{
  "n_layer": 15,
  "d_model": 256,
  "n_head": 8,
  "n_kv_head": 4,
  "head_dim": 32,
  "d_mlp": 320,
  "vocab_size": 12741,
  "activation": "swiglu",
  "norm": "layernorm",
  "norm_place": "pre",
  "norm_eps": 1e-05,
  "positions": "rope",
  "rope_base": 10000.0,
  "rope_fraction": 1.0,
  "qk_norm": true,
  "attn_scale": 0.177,
  "bias": "none",
  "tie_embeddings": true,
  "parallel_block": false,
  "init": "uniform",
  "init_std_qkv": 0.0697,
  "init_std_o": 0.0697,
  "init_std_up": 0.0697,
  "init_std_down": 0.0,
  "optimizer": "muon_variant",
  "lr": 0.00431,
  "lr_mult_o": 1.5,
  "lr_mult_down": 1.5,
  "beta1": 0.93,
  "lr_head": 0.00817,
  "grad_clip": 1.0,
  "warmup_steps": 0,
  "schedule": "wsd",
  "decay_fraction": 0.72,
  "decay_shape": "cos",
  "final_lr_fraction": 0.0,
  "batch_tokens": 131072,
  "seq_len": 768,
  "doc_mask": true,
  "train_tokens": 569400000,
  "steps": 4345,
  "dataset": "wikipedia_en"
}
Each number is 500 + 25 x the weight over its row's rms, rounded and kept within 0 to 999. Layers, rows and columns count from 0. Numbers have three digits each. The size before them is the row's rms in percent of the matrix's.

# layer 11 attention output (transposed), 256x256, rms 0.235, rows 66-72,97-104, columns 128-255
130:470552532484481478521489481532505497511504544507499501518488516479539512514473485489488508524510518564496472521522497457470508481523564468515475541452505451502529494549477523445504534522534476489465515515495474509503445494514538524521464490492445473497522494505523487505524518550537515492504492429496506474494510522555524475498518496495510527507545446498447484493498506490504529482467
117:463527494499558513532466525490514515503509465556496475476519515502485477519499496541498461481511484527525468514472495512484481542502479481483494513513541498481511479551561512476526488484495472447542499537531521493516476488530519507447489474495459493496436480513496498507500473523430492507499483526542519452515488486493491500484500476507474465523471502524516496574485489542504489477471
130:562503493488493505522489454488469489516479532478498526472481516518526487563477486455498474505513527517555483527520494513495470494490488496498509491494458443513510487489528499559579472462505462527520493502465495490502503483516556512501511453498536488537505500482518502478486461521523514500492474464502508529499447557546510481495495510498541480495490482502481510493509483517533489531524
130:523482535487533505480486535537476487515531539508499519532481491496495525468515489550482501524517507488458474505499526536505484487464512482513459470529468538500485513463478522485533489479553485496505485477497475487553485516506502463560520480469525462469516499460524482488495455496518536503483514465490515475521541491497516453466504520484500514535460532527515483519534531493511552482498
137:491522535499505525478481512509512510530492511507473486512474461514467482519476502488492542519470448491502525493529471504493510449519495526484541482484534464457490511546478535521551493483532493485515470498508496521547496491486531466501514525462513485514512513510507519538460512512535502505498464517483505493487479474484458495504461541496466489519511461498545484481451465484530469472468
122:470471501464507501484468506485487505507473524552467548510480503535511474474486518473462489487499530446487498501518510507458539538527535480499498476515493484504488485471490464466545500479528504502517490473495559516491516495565491487490530526535506469473449499518518499468519443476460484478504497560488476528504499485477504546527510498465514505536502515508513512462491482508548487468474
130:460477498484528469533457506505497513502529505523501459510499483550503543478514507520489489543513478476528498504530500486478488497411492482500495490479518472515509506487493476509434542478486506522537492475462519491488487476482524513461523490531542503468481538456481535473517528542505515503479522509494491467491481533525475541516471491486466489510496523484459518565529505511510502538534
087:476532473528505494429512512492446486505499491493516440478457484580502495501494512463506501522511496508492528510499508527482492545561499547463483499502483520521518464487527488493518513498467483505534498494514524520482523538478485495509497479496553476519508477499538532505498478511496493512492528489507540508503486468508485495538481519503501521511478459497521493445450483435465504495466
083:484472502527519492445522536501515504548516444499485540500537463483495524512521473502509553449533470466458574508481466553540487500453466493518515493552506525509476512477458518499505495521480509488510481491484480489497520528482456494495526508521499510488485495463506516525474479483444459545532495521515498506501502472491491528531489484514457520500467555514522517513504530529443446508520
084:560510488497492494489486493493499507511514483479496491485517471539523487497465504449521552522479513505484536517513504465478510448486500490545477539463518462511491474496493494479479529531512497532450500513530496483482505490510500532489482501492497487497485489464524506519505487485536462489495504473513533543516486472513520500467505499461438473490512470467487498461465512477555516495535
089:480484485491498509500503522498512493493528508554504507510510511507460504474513548533526518527492521461487521471514512541532512493514519490498418480515500572471501534506484452485454483510483538458509475496521521511489495534479451490500481506502458486444486495493501463473508485503477476482492503527488496459498529464454468504527517482487487506485504523497493459500468535488483529459505
086:481481492509484496483509472467537505512488475523482524494515498477517473504518530432511510515516534502482512480489511500476529487541486536506523545466520498510534503522486501532475489529519550544482513521528578489486512507470486507479455541486467549539510514554506508525503519477490501454526475500530504518509468499489475536547485492525511490467527492454477458486479485537474487484513
091:487443514535495509495512470466480480489518480515514527463504516475515515442522493509507473466535547484492498508511527484498539519482497475461480507499497525523535513470521487530468523496474507483509540505493545484462498485516506521521474448510496484489505476534502467502531507474470514450533505472500542515493558488534533499512510489529537485496518542507428513530511524495473524526541
085:515495485520489503479544499486513478472520453444522481498483486466464542536494487520518504509515476497482517462520459500512480461457490499498499503508481500490495490511502506493473514479519502522463519527496491533515494523458494536523481467495478518488513538507453492519435510498552493521478515481500555497514536477496546439469495501523510488457497488510538467533510563482482514517521
090:526541494514492544497530502502517481554487495527475525452503498456540474494534521471482480497501520530458470522500454489492419519566519536510530529527531504529472483536501551511557471523524455461466471533514504522528524518491468499530496539490472516520499480544486462536491497494525522471537460513480498520501497485490496511513505491526559504502508470495542485442487478485468515508487
# layer 11 attention value, 128x256, rms 0.199, rows 34-40, columns 128-255
108:451484479536521525467480481530491459495480532506530476510492502503510501541492511508510464493510500505553502504505516494483493520524498483502491495450497454510508523525510519484570494532516498501471489499542537557465506484532512472511514500486466480523496535503510487498510489505545518487491523453536484509478525549498530470476491517504489490549493453482483477534506524514517514513445
102:496502488485531525504468544503549471489550468520492437490508552499514506468503502490527489473491518520484508506506526525498509522507480527501487469457495511507478440489512498491499485480533492434540508503500486482481474550502518483487489507504483494480454488504514524494516497531479532544518508523504517484456541553484507536492497511480488468534456509521515458526535513494526477517472
109:522491488506504514497536478527462478475473551485483496453524480478515481525495439496512458522486517512492462534495531516467499515471493517504537524485495491507522531489500527498512519498476506512492485508489463486504505468527542496540478479499493529455488534535497534465492503537481481517503540470526509496501475511541512523474524501530522498514497463507491461504498437527538490521481
110:511494537524492519490498539507460465480488540496474512513508512509535523512473471523444480468520467495514475539517533550507506463483450509498442490508487532488475504489526493539517528495488487493497488483511509451545504514532494487525534468461496425448457513491455508537499474501488549496480510521477511460486533493506544499463514481497497488518477548541463494517542500473521506512509
114:503519518477496541493515502518549485505455506496463473545493525504547501526515473483480473509465479482499478492498551503446513495493538534505512492471533538527472535531478539494529474488515513518504491526502492504531493489476510475487511567483537496521496504446497551500497530509537485520512501530486496494492480500489486495544516498484506506516509467496562514491500432522538521480488
106:486453493514532478515483508478514550495549514549468509490480485495507476476520479485493495438557534554521472522473499504497537501503540485532486478501505469447512466493514450499486520510544519482533493469504509480496536484534538461506512515536556515468506471515520539502549506512458523432525514523487444509506496516490463475507516540485493557515513501504496532494490503529504506470487
110:430495507514550458467522498522501492492480530497510521509520501518525498478480530500524456520521496475464530515495494473477528487430472527536462510533451487516535523498488492517471549505462496497545470499509503451459530504544487485470552466532508493508497517515508507475524507550464530519495491513493536542503509475511494470534524499522507487479526486490460517528477505494504473511507